{
  "num_attention_heads": 4,
  "hidden_act": "xielu",
  "norm_place": "pre",
  "positions": "rope",
  "rope_fraction": 1.0,
  "tie_word_embeddings": "early",
  "init_std_qkv": 0.0334,
  "lr_mult_up": 1.09,
  "final_lr_fraction": 0.03,
  "dataset": "wikipedia_en"
}
Each number is 128 + 32 x the weight over its row's rms, rounded and kept within 0 to 255. Layers, rows and columns count from 0. Numbers have three digits each. The size before them is the row's rms in percent of the matrix's.

# layer 2 MLP up, 896x224, rms 0.105, rows 516-637, columns 112-167
101:069127113084165169097099125067170117186113182169138098157175110117093103105142150116106134147183178108109146107090151094163229106112108123177120157160168105196101100135
094:100133151126148142171137127089134081116150121126142142036126165163086137116094133103115108143125096144104121178178122121135101156084065136138132141147131150176089161131
096:107129082090153108152089138123147077166124125113107157091143126167121122119076107144108092129153120123129097135170171082179092086127083109146162115141136139157134195144
102:093174118104106190136153156155097086138147137136156138108142184100102105120115099137135130134086120090103127076195166097185108129156139156118152142130145083104115111133
104:126154109088182126102146146082098081136156105159134099142152118049160099101097147183135143156125175152089199138104147124136156111074135103136171132119138165137077132133
101:133203118137109212151128145104145111163165111113125129112083188148122138149109098138089154171160178140085133175115141084115100202081123111154097054163172191157127157124
097:098090143128134112108127135119131155156109109114133073129183126168119127107123106149119162115129084130137147114135186154087123120143137083142093092201149122093161094078
101:162086147106105142093191151091208149164163164153139135106152168129143143133167109106170153102112123153149071170133129111125155203158127124122158170157097175108128158171
100:071105089112107119137155201102163097174127164192137147076173141103117131125167147088147142171112142170102072118119187049141086150134163156105133104136189149064125115152
100:126143082108155144093067150191185061143105056124115127137123090109117098139142084119120181103148140071245127142179152130112133073132143142122127150161104120149129147125
091:138158082117105139084122147102147159143140129124175151129179113104079127145081161103067103086101196144150125095118132093148126135150172098098139127076155100146134159135
102:108127090133125138137147143134122138157134072152104160117093129100069145146124177135159139131121210077199102188146156195080162124096098146078166111089144095154099095136
098:117150129159099131110090159078174122127162113149185158125176110139129124182127078064077199120196102119100127092163082146166122108128046094109098138111131058119186145114
104:091143148163113146118091149127146115086114098157154178072179148119104107167071092102090156152140190098137113194198168078132146033134138205128164111119153136168070088073
100:140101119205141144098161168117182141184160149130143187071130147187171120139153108128108142144092136103097211117115148160126150125085145138175168138110146131088170125129
102:130150154077114111178133187170116084132121093078116135093136159095103094107121128105102124162188115155205157159117114169156194088108079129069118180101195120097129104123
095:084142144115185138144100107058127070152075088138109066151136080126136102164177155161134130184085119119085119167109147072133162175157071153091155116109178126158086129205
094:107128110087160113143105142147172124111117115119103120136164117059171133098133158136162158140161057109131092176097189182153158167106083112133145131180136136053121135135
095:098164078056117100082165118166170102123176109108115110098125143089123092167070140100088125094166112164177146160110098096166189081080176124103155188132127116111104141139
098:060187152180136097085104109139131145103123140116117158147176075135120129108135161176171091090195103047146120085164091131063109167111115150114154143148183102114092174100
098:125078061146156151172136139115163108140118110084102131123135137174123127110178127161132123135119129129132136120101132145179117111158070144118192135107135076136162133199
101:104103131144096116115124139170078113122167157145186160122128157100118139182160109119162144210141154106136116194167097128127136100118123084127148145172131116127151113147
098:198090113109118173132115171214107112138152112192145126151116140157133095157115085105130123077135130088133136149176153102134169130120089107074143135138136116175080121156
105:155176162114119135133110169088103118133154072079175115113172164150102078122180087106139181136148121118181072189177116139168169159096076106104120072174128100148146090104
101:163197130107125086172203149114111163093187123151135104117098153084117093056157111116098137107156137139160101132132082074138109105051157094117148087155207120110188150116
100:180127134086074092076138089101150164111114099146133065115130139143120084116173126146109119120167131120135103135118151101170126164176151117117144059129153133136130106049
099:118160122159167144114101163131110051128130143138165122152118164146178120118074129123164187139112110140132122174144128146132086148148123111070102126099105089061161130167
089:091130119150161122114130100127179062130125127156152148138181138128164160131170071124154142113130127151118085137121093088133138070088147105158150069142125145109168051158
107:152135094091126114193130164159139073112115132174168160126126130156200134111075118140111139099132125043156104068086140143071090095142145143080147144126140176104124159162
097:176145144132146158097130093108119166117142144148078098090062106131161085137108070104103133136148150096163118111136146129105148146070189125138190128188143090178034110107
098:124100140159136130121110130138116090115099154149104117061127121126097038110159115144164102078110158173175121125162142053193093123155144134143104138130164176088195113165
099:166067116089123123099113152138110129166120123153157163116128185108115092147148137099144171120156146120147160146136206077109086174080116132096161125133125144084147140115
094:168128120127122123140104161143158054129213194109106095071187119146111119171105156169118076103157188100161147157145167109144170106152132136073172097150137128103138136116
104:190124131117116167109091135107168105204131127106107104160143111094147122100164151198079130117125139139119073177101125106120109133116106152092208107192128106120081110159
101:159108141186138161108094179153138080125156147172105185074117151087121151196095128178115153103148066049135130136112066185166139146169080110123106125093156113192122144127
102:106110134093078175070106159113151125101157144145171145135147122060129097135103133155177151188196093149160118136102115129213161189100115104092157103155175182137125146151
096:161132090135133131101136139077128139128125156105064182122170130123142136209177112170103085122122149072155144097128111100179161125147092139114161102119119108134090072131
104:152148126142169179111130175091081126144145137108123137106158122080116095148143071185131090096173095170163121116129127104172135107042127159149188073117140114091108077075
101:129087056067135115042090135095161119137155078104141141110135126175104155179103139187128160114168128134064117152164167169137120078098138160115150176161148086118088150128
093:123140127100110131178098116168173102141147138141133163159115178099187097154115068182137127122134140126155149114229103103197178087183130130130126121187110129169142137123
103:152107151157210093171147162136142123176130092155119108142112143087175151143115107126092123158136079128133096115140151151124129155082166175141188116111167166101134134122
100:137108141144119160143190144180114105142169149173150135143135123105123106124123094128193190108097182143124190108116168124127190157141059077120124090113187107101123100141
102:120116142140186101026114128131118150127134134150128169149093086162119120125100072174082131073130101081124104180178098157182138124135111133143119084125163151168067134137
100:157130162094103171121063138155190108111204067114194114081109131125083133153145131176131092082102179110143143162125146131076101088066100105154130096161124115107112142143
105:032122111186139151076103125108110166157158194106154106138166135147143100156102121199113161174159118150149126153155150148114098118116137118114114103167122085077033122129
099:127113123115148187124165164140152115098141100110148159105116132085164120176123090173139079071124114143123111142145101125094130135128131115113096173112200135127135095132
101:157094081117131178198132141132127093102114094188140128163103120109125104120131124187142107104129119106179157161144170151128173136155152067182115084112190086135165136113
099:138142131153074179112114119141125162200124115149103130054149166122099178075121066150127101162117129094178115101122131106191087180081110092130142106108179136121130177063
096:171097121163094153115085108144098109185121072089077096118134101128125104145134107090144138147179092169135179139119090161100099106122128127103187131180126119148115128095
094:122171134168113134159097195141155098138122124097169103177101162130179175130156135138103121118121130101126146154127152142194147127125132154084126133126149176119110055149
101:147154103135171140100164102072138146149102142143142163138135123122175095108148083099113089189161101152143135169117115052126145167113105101122133083105142101154080152144
103:119134092073167163153089124098098147173143088114119169177163086200060134172143140110058110160169137057117092120130156056157160097185098115154072179127164111064150158170
093:082111147127133131145082142170145101104096105131127089083143148167122118063131110123091113154121143153177128096149113117180177142159175152041148118136166140081181163069
098:138116102107119159156116165125172119183130098120192089148150175167111096119152146164129081076108087061088090129108154188078077125178124124140099082171171042117171104105
095:170164132104139155125079117112143121124116126119114153117153200124117107138138189163128151162137107160069097150147141067147078109076142117106117139122120141137187076120
100:148130127126103154181118124112104075157143114136136089088191149149138098148094075125074189114134086178159156158109101133126137130157121127138196192123182111091114152104
095:111119158113205107096145169143068071161155117165157149155160155132163152181141138141181113126157151107092162172145141133108141105119091164136159218148138178107176127131
097:171104100131111111122156130118116094140112163065102156120132122078150099111085130136090122171172130057114219156125112146099163063131144137129105170099139116135147130113
095:160150126177110179146124175075151132140157142123099155127193128117150147109160180132111181100146083041151124143147126090097102110096133152136113065142137148132115111118
104:136139110089099116142113185093143086158170120176176144174174207118169071158105110166118086168113099123148119143108137159100138122101096162080151119196127132102173167052
104:157143134081114140117156140146104135167106107103112147148105115087130117163112140088192135167152083085131107226152111087116112138167142134171152117116124148112106098106
093:168124145182138137106160196076154148143119110108153176107168147126160154133164116173117137115092159111113120146144169107099178136134165168107157106095148128122122091188
101:152071112156151139097150139097177118154104159172146085166149175154115129121086120137149138192171156075161123186140148105151153094122124164102128173094146146120072134130
093:118131117119176149110132164142103136157152123061171118150140144086139132101115058092160150128140102104115148180146170142137122091146131098159184109117152132143130144151
091:159076094128094193110108122110180159110163072107122162146103169128075131108148157077116149170093167137098164150117139132171171094138106091132151116143152128165128156133
096:127165116078115166155153153102114138153121143169147135133118134111160110116191147162117134112131123095093134121149150125135138117131132145102137197105162080115179103123
104:166134082102162194151158156107143105132140093083134171114092156142159131152058142182131142077123157138152088131179098128109149109144159202159196135104123138130098170132
102:094141163148132152116155149130199092166111086153103160150130141068081135129120118106114066148148108150098123156167162124113108075085152093122124111172170151108175172068
104:089107083168168107154103143114167158152095103134174143066147144146133149123068088169129156119165114159111148104108135129065084098066121118131136135078155132142116146093
101:100161084103165136159100155112140050136108136137137167099138119121174165122107126129110080148097169102109098123099103125083190092085087118097145095134177112096093184182
100:102116125134141192182056134148149130137122153124199105161135081062123120113067086096138071122159180141137111161179099132109116113096107125115137186128097169175136133142
103:156123081070117170173087153124129120094147137153131182157129176077140103134124091127178148105099060148141100167135199177145176119105105117052147123104080126110128137170
099:138089122072092124057097172142128124144093132121171162126196105167100120159160138103151127113152130124154141109152161095144167137133164209126129124089141094069186121210
097:145122096124160142108158182116112097151088169092122066094126118138164096095085053120199129096174157104144075105119139136148175132110093145148153153093164068190134113082
098:144112059084141127099135132176121161121141117231087140129161117069142148102135143155058110115157128139194149092132170117135154113079164125121140111081134127167143133114
097:118179134100148116067133133170139105178110118119135173159111162089210100145143117120135149104182083149154138103096150119138100086073137178150131111105141078127171165091
101:139116129117204092148203093196101122163153131072097141121131131130186178119119119089181117090130067184130106132160080137076137163090115081129114157155148152162158150186
097:141149077151112173112104190142168099144194063152170158075115134111144106146090078162149142124106124138083140120160138130103176120103090134157134134058140103152063215134
102:062122137148151185123159127125172111128149100133154069158124123130184201120126058126082066113137126188093074175130079076152099149166084140126132049172133171113108103109
098:146120081143133140143127158188124187165144109117198157130115140127105212059111140136160096082156094046109121165156109104132202170073175147115118161118118205134165077142
100:091098137139145127120110108156174138134240097155103126143184143154129101114142121095116187162150072104118090147159167071143120154095103162083139104177171146120135138141
102:157139106130122135093170140185170119150111137151132097126125131149150182101107122115170144118132110088125129115095119085116122185125094105095142079024136059105133175125
098:184118103121113154137105110117129085175150181107151154118129097148111128141044159104163090128132091130147131119127115161149140152083136123154209140158139110080074146107
100:143137085090107146125161149147135108145111117185161152118138205076156115093073112136107132097091139108118168144112147094167167090122100088124164148101167127090175109153
100:111157090118154178154115148114133105142128112107112119116137111143170145144112116176177114149170079132159158135163117121074108133058156141107186098129087140094109172072
100:091141091102152173117143129164115128127144116092094128107130119119172121157156100112123156113235103084108130074144112147147125182080048108162156113095149169170151168158
099:124115081124131126184087093112144115132145158177112158125161091076138097063065159132141100096113125123075110128208113138141116054141135169038160146121141137115094109127
096:170144109086121126202109116121129117127140059168177147085110090141107146066099115117151118125095117135130139153167135150128098084092098114067142152114147136163168111135
105:118134101154133150135132135184126131134124113097161120075116147124121128115103104122201128165174190120180077177148075060171149123179095134168125078089144080196123125123
103:118078185105093165122072151132061137133145124120150120111191098130091107088101138138163077126198057161130141189113123115147160144122062157095125126114153092107102153082
105:139114114118154151162146146127108128147116115158143101078121162164116121075129123095111076110093148164137121118135153085133124147059132104057103141068130130102110208154
094:197131112135129164143141131186090077140158167157143175102111145138058109140114112131160174130168113092071072134111190144181105056191103077066150135157134075134115119122
098:173123109053150162118154132092139102136146081047169122100119084074090093133085151114103051177078167094127120084155150094105129124137129171134111140114127140123098175125
099:145181092084132131142143152128154111165095114072124132082182145107156105139160168131155119190108110112061116114153144052116092117089152108149116159112151079164096170146
100:155147140120225123058100138097156059101149148165110098113120170083088131132175103135150123116156126144122088116107083089155122104181128191142196062054148135144123116132
099:096151122066170141165074094112099146144121113134136137055133181142131093146064176154101136175156155085100137131121090109112126111108178121105163148152152145115116159128
094:128099129171145161161096141153137089125146159154108181103074153137160080127124127140144071134132117085124145137184182006185079114098178100186141106168193095181203153107
105:120158120109193085118113120079100132101128128125135173121169138094079080109117077149157087161111120153139096197210060070121134089104122129143146132066101132163139090172
100:108125084134118196133096196170138072147147097163115107128094097119177133106113058181164149121145115132084123105152158161156112137134129074133186099136180134179145110132
100:153149125143098129123090147132104115130127137087120141094128103090078062146150122158159128100135089160137146195120133128176114095156146109122132184127139133097130193085
096:179121148154144203120140139111148087158134135084147132144092179141119108099097111126103173166085143124147099142161089145134075144126116105162225168157196088086122146092
101:163062095084195169100112153080149084168201121138090131095150162039120110097079108158127142052090103124108109170147133158077119143132118139131141115073185160127132142115
096:142125107111121129101103123116127090103139148050154090138084152115124123112163163097145147183123210129116084171145060183199110119097130156115168185083144156131096215188
102:142118097135138154128081102123072099142117167184152200121170152123135128062114140124155171089114159172192141141108118123150167115118067071117156095096099116155107084131
098:098151168113116149163179138097122123133136149193173154118133108146134123166142057103177217107109119156139137171126131127068111169057080141096153074166106145149159122126
102:131178127185127147147166119105167086166145103093116192188088156121141138125124114158120110110171148091124091144162150160134086117106092061136175152110111134109138167093
111:150098122120113179112120194114154073136171127097153123112130185158156160117095163154117091163128102123113184111136076086159193096083111094093143134100139115143083158135
104:157166119147122091102111122100121106147161130103162139104077187100166163125079063130088095129124129138116154144172162143116126115173103176149119113128135157168075155120
094:128087169113177135149105111139135099133142093163104151091116146150091129133121135093108132128158210125116100160133151060116078060083160157101140170095120160101131182151
104:101117057116079150116120182122167104177199160090157116166177094162119129110073131168162124079142146090108150120148117126086180146149079128108146118111144151126070133143
095:146183137173142170139131159116112061122087084105084122094210089137123128109152136128117139122138100100117119100146178163135131134166084191149147159126164026119121157138
102:188113120160122170133147129125135083130145114145184190137161110118149096086080163124121072145145111092100083119150153129123094127133054156122154128089110119090126074146
099:151037084130093124155087115160184139133127102093129143121127096118131087132171090094099150142086105108087162143103133131174105079156164175105140133179120122083119122151
099:126084132076129101053155098162187142130117121135203165138161132138096070055113047134129137098135119096091167092162124064137146192122123113105138077137127121105153083125
106:130104106125131146083158107204156124148145137183174142116140072121155121116148128084101111175172150132097133112147173150116117206094182076123165123097158139092130154137
100:124136125122156102157078100138177127138135121168120153132118152108131144093105096112084075082109120062125120175104136172124089183128110196101158138104154097172114168190
098:122111130203116139188189160091127149135132102149116071121106121124102124095171126138127105187120111098133070139193139147150154131155145153129155073167128162138139146108
097:134105062162142118097109145125087092146123145181130156108086082166105150108134145170159111143115193100140128181131146151206181164086128163102127101119137100137121136108
098:154124121159065140115107177129158133157163131205148065146158106134180134094146120119140139123108172149135157145161048115161094112128125155144129064123156143157099182187
093:098159140104118153117180118156165140150140103127123136093149118148108098117147127163078116138105135098140062132130217093178149144117107140170128166108099073105106131119
100:136163134123131153106133150213142137206139068142087155136150147180094150117138127054122150099124128102166161186140112150090076118165082134117128099091166086090133109140
102:032111129121150123145094160145160145118150111143111130119121092175152129115093104143146123102129087149127141142162110110169171111116124181202112117094103105096160083129
# layer 2 MLP down (transposed), 896x224, rms 0.0944, rows 516-637, columns 112-167
103:169115163057064175197170192122124150058096154127123126166117161120148135119157171147193153149176145137100152144132160091129128118076153132101152145116074133166076114126
097:122124124144096146133105148131089091080157123063120185108059152163108124115139153095058131102116154124096138136097169108085096106132150134113083105139160131136115168129
100:100129066125151102108183139140047116116134140124141166087125157135108156113162159150145128122147124113156124074130168118153114154160169128113143114193128170170113106102
099:177131139072124124154110124075129142100054136163154139125100130165107136086118199112058170116134180123117169157209163098048166119149130126085109102081096091120133145159
108:128120138071123161173140181119141103129173145111153112190131122141163097144148110156148093119140094045115141140123096172148156137159153112163147150073141127119142141106
100:137131181105089110094105125129125142190141170150172151070182124172107153159135177137064139094089099085100153139119148134093114036139097088113121165099095132141093102128
092:087117139161183131092154148075119062097166105099131194066102105149121118087091109066120129129086207123194114083117081188101106125154100106071144116114146133131133147166
097:150118117116155133133107070124171123125103162130135127148063058104151135113087134081085064118142118119096110112130088120114110185117149144085103125128140046196156110108
102:147168084144091124132125174120099154121118180139078145160140071047174119137189124162123153123138166138087181121166109133102150152112128143122108154139149097153137168111
096:127112147115067119159162095109143113119110094093129074113071172119117138130129122081200117111152106112051126081099113127141128158088151120147094083156228107183112135084
095:126164121125126156171124156108106053088109122109189123140138112078122140104121090190135118115116071141140142134097158112130113160162146190148101107212100152076071101145
103:130068186118094149102166142159102112173124071134142113139125099143067188112144054095153122164170153113107121142121139128141112120117119150153108178105159146105099080099
103:141122117125110072115092184094134060110132112186127097137166048149099137185187145176174088160154124097194110158153134125135164150117116114031113157127092102156104108108
103:160158141090095100105134152126106148056092150109145142110169109162102146186142122144190108166121132097074107129156123088062134155134060083163106122078101183181092098118
099:117136141112140166136132157139147104043054107160147098202108093084076105098092088132104130098125121168151076133115059154127166113136160172118104113114113147127171174070
099:170112095095125128163163131130112114056136139126107149088151146113158112059089131157111165115138157148123163108119150178095133073153138183061121106151092101151150104099
096:105177103102114140143069120116091152101156135154088113136090212129151095187101065117071104116071103138076060148110118149157139101093153127180107104133052090136121092127
099:157130079133164159091123168122073128148075125124141149173115119113110077150193134095117117147113156149138103126112134115154103154122143117129137150082178168141126060142
096:107108115133152085117066132168139176145136148163091168064163117085148106121102110145191133167112132137200108108169124127155248151132128110175126102155090133153090168147
104:106119137099171091098079182038134120191115133105137067118143106136112112080162109133145155086137123207166068081110141166150116136111126042147128103137154096129085123139
102:144135181127124120142121133115166145098105135169180127152129117154139121139101085186093092084101165113150110146159134189143119108120096129119116127146126124059191158155
094:106191163127154076090121061198106155123181133188130138103099137168156152148154063109086122121142155103138176090184129116162114107124171116137088130155138090103073129110
095:116154167102193105110154110087103073148146076120165120153145116114115151170155134188135043113120174108094125143058139088117173159132134112079077127175112103153113084073
106:106157065124154158131180172147119126153124153166113135183093157097114128139161084181108121041188113135180113113081094165108132085088082129176214129136183103115147142156
100:165088159107186154133131085127183170104156122163073153115107104135066107106107187140150101149174147139112099087135087118184142095107133120158134083155127089126138137189
104:120116166152174099172113110142100118162109072127087144116133168116179101147187178121127172149145153114119102111110153112122166136160136140121175148084129174150079140178
101:089103103175115081151114172161133186077177125163138141118106072148119107136120160139106112190154135136165128169179193129094108145077166117121059120119093168106134080120
083:118141164132150140142116000145182162107127156070135144160130097159143101151062130123108154132118097148125132148125159126153127141121107095144113151080108094165155080113
102:144130098081081167112117086119110135093077119105180159124055130115131144100111186148129104132129081093119112116132105082124123139151113101061115071122094179169107146112
093:138159115147064147149115096076134130081138088167168167140108127103091170122093186084121089085094131186158126142101132121115116138203140152087075177169116094068186111191
102:136100121105168192083081171142114141131071155121071124131157135137165135089082113133069157151182145151109159179120111132164108155101107105115088154164135082157132112146
102:133152125169162156167152088106151150118121218110152167109155150098135146156121129123117167157170123090190147111187176126131079099137161157145154161155181119101148073136
097:114073173140121121134150115160154086159133163104128127117075119076188139082114102173140124194143160181125165121149132189115124136125111103135096097163141156127142117174
101:122124141126109135196086147136114060095132125104104138099096100134114151143112151084241097091186104116206123110139179153171150119153143130110153134095128147155152169110
100:168067117143100153144142072135127123095100151178109128134089108173143086135142069084151184160158176134172126113136149097147142139137090083139164081161153081106133170171
103:195187147123103189139155131099135131157139059141167131197085143166084114128107067147160127081179137120115100139123160101092151179127083155144185120113157147106127062120
100:095099156113123084199120106133109122144119193194087129142133106176189100120164167136105158144155134150151084126147170153126106134158158150118075145139124167130133158155
103:093130164125115110082127140091116098138099133142131069113103165060131143152166086083169172100088092136103151126077099097144099087121099182196178107170156059107147138103
105:111127124164109147136103165119111115116105092049123099101115104116081177118193142080129104132119133155125139158103128060156174154142099153099138133165095130143111157132
090:120164130139157149164128143142099148108163125106118155160147122125164112086098154089150077098147141136122140105113156203081151159090134172094109167131139180083104161198
099:174148122109100115113115108118140106157129114125106152186136149158117094131195110137139161129086177147094093195183115109131090110167137058135100153071113167102112120189
105:122095125158096106113107209106154136097120199133135183222131086151133177141158097126135084140138217124172119132138097116096131188087115103119092131156099089185083131168
104:182140085127136191101171195105122072077146104169117128107097161131165082135106156139131054161154128144152188117122083110176113056116130136158155144138091152163103153182
101:121148100114165136111089149130188129130154144105112093115169098094136128172130106127125197125150083157128136167147125140181126152148146124137082087081175095142126097137
105:130109089141162159097121172129110126094123096133151100125107176120113159045118103139159120177133132058090187098158155148159090068129114171177090167145103075156119110117
099:128113106123145178117120119152077182143111172148127199176158086157166110137070104153140131092114151081138122172121177135147118141150122103082173141183133158144174078101
096:128176116152125104112135163164182133127125140089152098062131120179123134139104087111063117041129102124157139176198099168170086068090119130094089148125182149178128119146
102:165101148121101142142146167120097118237109173009080120098115113141150137128116170085161092136098154089121167120098133137092145144131120089110195119112110188079151085109
106:126102169113107112104072204053086116066166131161122132156094135098168167160098175109132121112133092124109067158093181106133156120132145109123148082106114085122155098151
098:181135132164091092111098171099096102095095129178102077092126162154127149142101136170100121139148102142173112143083138150141143133134202120083160106089109120140109119098
096:125152134118169144164112132159133125112128129127109164186097032131128103134128074106145061157140191119148192132151156063154095123072095164085122166188062128102148151153
100:116114084153184185124097068114143103123096117170110144136122123194077185125145159091157114171109135127143161117102115136112167098172085118167131108126099174120198153087
086:169093150079121167106115091119156157116136107164152170145136129145138168090076086103158152066182164121065158114106108100151120178122120097174145145149110180083138120116
098:144170117108102159074119126169173091164148188111126111138141121201143129138190136142113134155128138140151113128088158150143104172156115112106138098134159107111120128159
095:121125125095136170097151019144106090078137086143177137106096129151170118135156164122176178142176140130103088075127146104155103161126150079127123113139143196158159115177
095:159187061115137105167132105113126070120118131129128131191134205101132074102062113082130210148141137134130071102075162107162112134121139154153149114126152130122128138163
094:169096081112163121077131115170101051149138142191095080162124121110104126175130151133119078172153146105133144137131138114088115161097137169098123127117120168150133123118
097:145090143102082192132143148178118186104172178158121143110093171155143075176095171162119117116053116160160124132056121107146107150163109109129139102191117137037120091126
094:169095126115122067091091180112081103095120143095110106103108146163144183098111148114073107129157129087153170073118165144118198091137178178110079102162114155129118123118
101:106129100071113138092177144132181155100098101131084076117107106164078173142128168106111172139131104084124175165094080098152137160170169108128137101120079058101138126224
103:147138204073110140120115147092144150144115111138049161147133116135064143132140089124138111114156123201127091126156110119097130156138087143189158081090151158112155125103
090:135111141168085160149112145155126130117111148146087142144087167174123065142131111083150133089153121110142099161167039113084115162136155087100150047109098190179121119087
097:157086151137163150083072078155127119085141143134159126170149105134106089131113147059080119137119126133146118116158156153123122119125144090154133172169140104110130153141
094:078118129092073088175155153173099167140143124123145105102115101116077159118146072119086109071189126139129158164153128176131086083156109131108143157126156119148109043106
090:171166118155124149104149074143117210111164147133120131095086092107127182146222129134118170120098132090128159054139116124162058166122152077109129128172088141125121081088
096:101082109138172095106135100102158131155186153122126156101168175137159127125128158147123126070167107112134155100172137106097055170067121151121182145080084132123151053088
104:088062191110143136086113064182131104161143102116089063133155048110123131119128156158090108136189092105122112128144123143089099139173150158166111169082129193182091145143
108:099154109160108063155192156145155176137129182103104113119131100141140104083090147197159090165090116129133105164119109152095112115145095099131116092107110150145132147110
104:107074102155130137146088126165180137165198096171133144122109099091086153105132117113085108148172125166116082159149086129092090099138106094158155104072084139139093146158
099:148116096128163091167110133174122092154083153144124088105144128115083154133096138163102077148109151090124109130049152093085084143190093138128205169106085052141105145124
103:133103114133125133136141110150131151156167167061191089101166112169077157123120124110149153065100153082116152113181113162096103163115164088046096146172138092146094115117
102:191177126141096146095176061035104106123147101157131133172123159094172152113125120154145123136168130184184055142125157161154184095165088140159113147181144170181128130167
100:118145126173108217133095128193111162170125153112095147185108095118090121120124098105120125089124121133176156090155172136138161146133100122107101089138103164128137150148
097:113105112120158120130131137119136178114054136132114116145040102127156186106098142104180164154141127148150179085096183131131120158121197161185082123142139131136114150157
095:142178099181151129072131128116162087088148085128161048110108103161108177114068191151132167095127103081127139141090114139152135102114085113094147219128118132175083124147
098:027134153111149115155130079164175108158116100126090101112128119158106128164115128141121082127074114135064112099085086143178120184134103129126171095131081173079175084175
099:138172141154133125087149091129086141104108140089079122118122197120129211097102109168099160130112136185137158128095164194131147151183123160153086139092148118115161152067
096:093152150137109089094096152156118137109159103170119143100108131203103187123091143117179123086114149136157109088095128156075155080131150119136205100108111173122095138078
098:123150107123120084087074131152075087075097095086133164143109155164122068119094105099120116164154041156108075162138096171117115052120103136139173207182115112085130123167
096:135175136137122110061097152124125113132165115129101107183126163112114121133138117127115094105080149176110119112104133076095100106134142123106156117167127174159185138145
097:130156120124112166116170091075164066146075125141131144127086114168132128162141191212153082189151153186108147173099145141172127088117124148077116114069156152125134097133
103:108060162096093103097074170127143128124103101176139176148142148150157152136164109083133163063146150133120190119162104090080083109114155132117176091126088198173111154193
101:112117098130188155130195081103196138163089126170142154132096070150147091113141123131119115145081089156169119127130149167119122128132136109144153079072088113127098101143
102:097153113041065119147130143125150173111124153127155125093141106131095115094143124181142164098186161085130124132111120091148177155127147144137093176118139089096092107107
100:181160044073073082160053119120166200111176126167148150142140125125104090115165132029140132105103127125125097056141118147151149107162134134123087143118130105085158172139
099:084185177117122171114051062129092132118085100143133152129168084099157164148163133099116136150135060111065114100166114094159164124167135118144143191181114134153156186101
092:138136098104177164080080020124149159111082115118132145107091138091155119100120125163111142107128141148132146173166136178121096151144169177116086073168109080129129142135
095:137142147102142143182165144104185159116155114139166149112144138117124129162083095131119105082146130193116132095103117130088116122145144162150124144124125161179166090130
100:110140107162183144078117127199128137107077156117195114087112084120137176116069176098153137110126100162142117090109108105074118109126157099070189168088131199123159112107
106:106162154145166122170115119126164093128182161092119145116086135087092189108068124146095159154155098170126130150144129126207145120180162160100123127044083118173155129112
102:160182159100172136126166145117137116102165166105110120098087088106112103086112134138141114148171120152132112088180102119129103119172130145105132129178135119112124085125
095:155151075085169120080136053145107174088110091152097130156117126164128127077122121156085091103169091113108145134132136193192147101145139100143079126155104145121150185164
108:063151147099104088156135193106108146145135142142161118128140051062150162133135116143112120131168095151169083136129159124142112179140103099095161105147107116169129132088
105:199153155132155123091177196071125150134160083151132109140167161179132173107130111188129123151144081095112135101066124158106067081141143212082133117134177145160090166093
095:088147183137113076144170084121149158118156121063135178166132152122070166107194142122107108081128105118089113154135145155103172111083117088124168098110175142129125132097
096:108181143063120140167141132131109153098155102092112195093097142138144108130121138143081138132115133147146104138134163124118157197086167110152158170087184099108118135148
094:191100106120147111167111146117119139140094114123162126133102173103191088137142133097132165190133113132127142138142125125157128101180237161056104127144120094110162102154
103:136138104175092097155120160135079156148082132093059078152199102127122122058193119131122055132095161160173107115126116102185153077123193101100165191113142140134177101166
099:103157099137115161119125033169123091115138095130106103077127092152156087184092142091097092131207075106119121073138194135104014151108113181141158121143133143116100172098
102:124139104100154197156148151203117172097119109142095115092102139158115097156158132155115166129114120148117127119064154092148133151108140125120131102123167153104107123170
097:176120131131114109185169106144111131118175144120063111086130125098151153131144188090162133148087125105166125136089106191063160110129096086105137195088135078120152158143
101:102154204090208123139111149089136220182128164105116169103123218113149186128109102113107171138137141113117154089155147184121058128116100153109113125125150072117123103132
099:134060069105171115175117130114210138051169073122166160178148138198110152092176122102127199102112141150139173150091112125128134130162140143198099136113146178095166145166
106:170082144183171102136149183142140116111118144149114086165145084159121173146139124169133111074139135151117081145070103115157168115135144085106139125099147111171099091141
100:135137080162165112122068198078144119137111112162108085131150107127178145187126123121116133124092152144107119156183113136085133147099079130148100117174110134082133117143
094:171090113097117165123103027193136089074087119091122158106168134130131102095164123122085131110161127126144132104131129182091106123099112160163124133165115137136177161168
102:139150158111098111139167081155143135060097137137127143088110160109144166119078093150074158147185152110118095098114182084087125155142116138103116165116139130132196122083
105:127104106142166093122115166112137066108115144120155167144149106112120140114098184100151102198163108104116146138120116121128129164179141151122177116130114188039109108168
096:146124157103174194070120052117158064181091170115198143156106180092121095098143097104151147098061151129143099119114160105101070154141139118183071116138097111122151156108
102:127125118090097177063137112175074162071164092144126106106127138171136132050123139131161134174128167133156131150149160143192189104067185134084130171130192141136129132121
091:135074113054084168097156096112085109094125148155095135142129111065111136098146163168089152074108067134078167115107099152091136132086131126126131132157148077111123135174
100:139164114082104100111080109083137130110141163176191173141125224097124161107135138127153133113087152167122177132172180121179169137131149139104108161109031143199131137124
091:183093153144182108142109080191104189089118169167127157086159129084164147077118154096105138093119133112140080171153109085174128119130142133090142146159058108129117118147
100:107107093104143217156165146117101087125101137134095133105080189188083103163072130080132108160075144154098075173118162121138085070101112134123143113124118118077126160189
101:128147129180147112187150062153121161156144153127145159136076119136166116131076159088113143138165139200134108111120072128159133114147158107120157158121128170072136128125
097:154169183105095154143181087121183125109170140103153183125159115101158112210141087066117125139118176139157098110118165095125192087106127102115196229158168101175155139123
096:142108047107129122119116125168190129120091115133118093125172150112071114105135114095163121107170162126113132088142108108146055160130146182125121156099145188151179138136
102:138103114110100142069166150134098088118123138077083166142103143094167167108090140119104155060153076177119138128117151163139110121115093133132087117058140130239079100120
098:147181103073163152127140116136192157079108089128121129120102161180063131114159157143135158060119111105134142137150169087124106199158189128145115190194118138087152102141
092:116160138118112090102067098082200061152151151151110109104128129174118137115224171152126101109142150173034112065134159143110116160161120121125114156110146048114137154126
096:166086138090123122197135140166153101118155079138131085104152119139097178116169109109096156111151144108069088105141137116178099110168153117177098152125115151134144094116
097:111106078119126092117153075143082105120089145048131158132156120158085161144127145117147123117087076151115113063118106130143092164156122149060182128102163154104150106147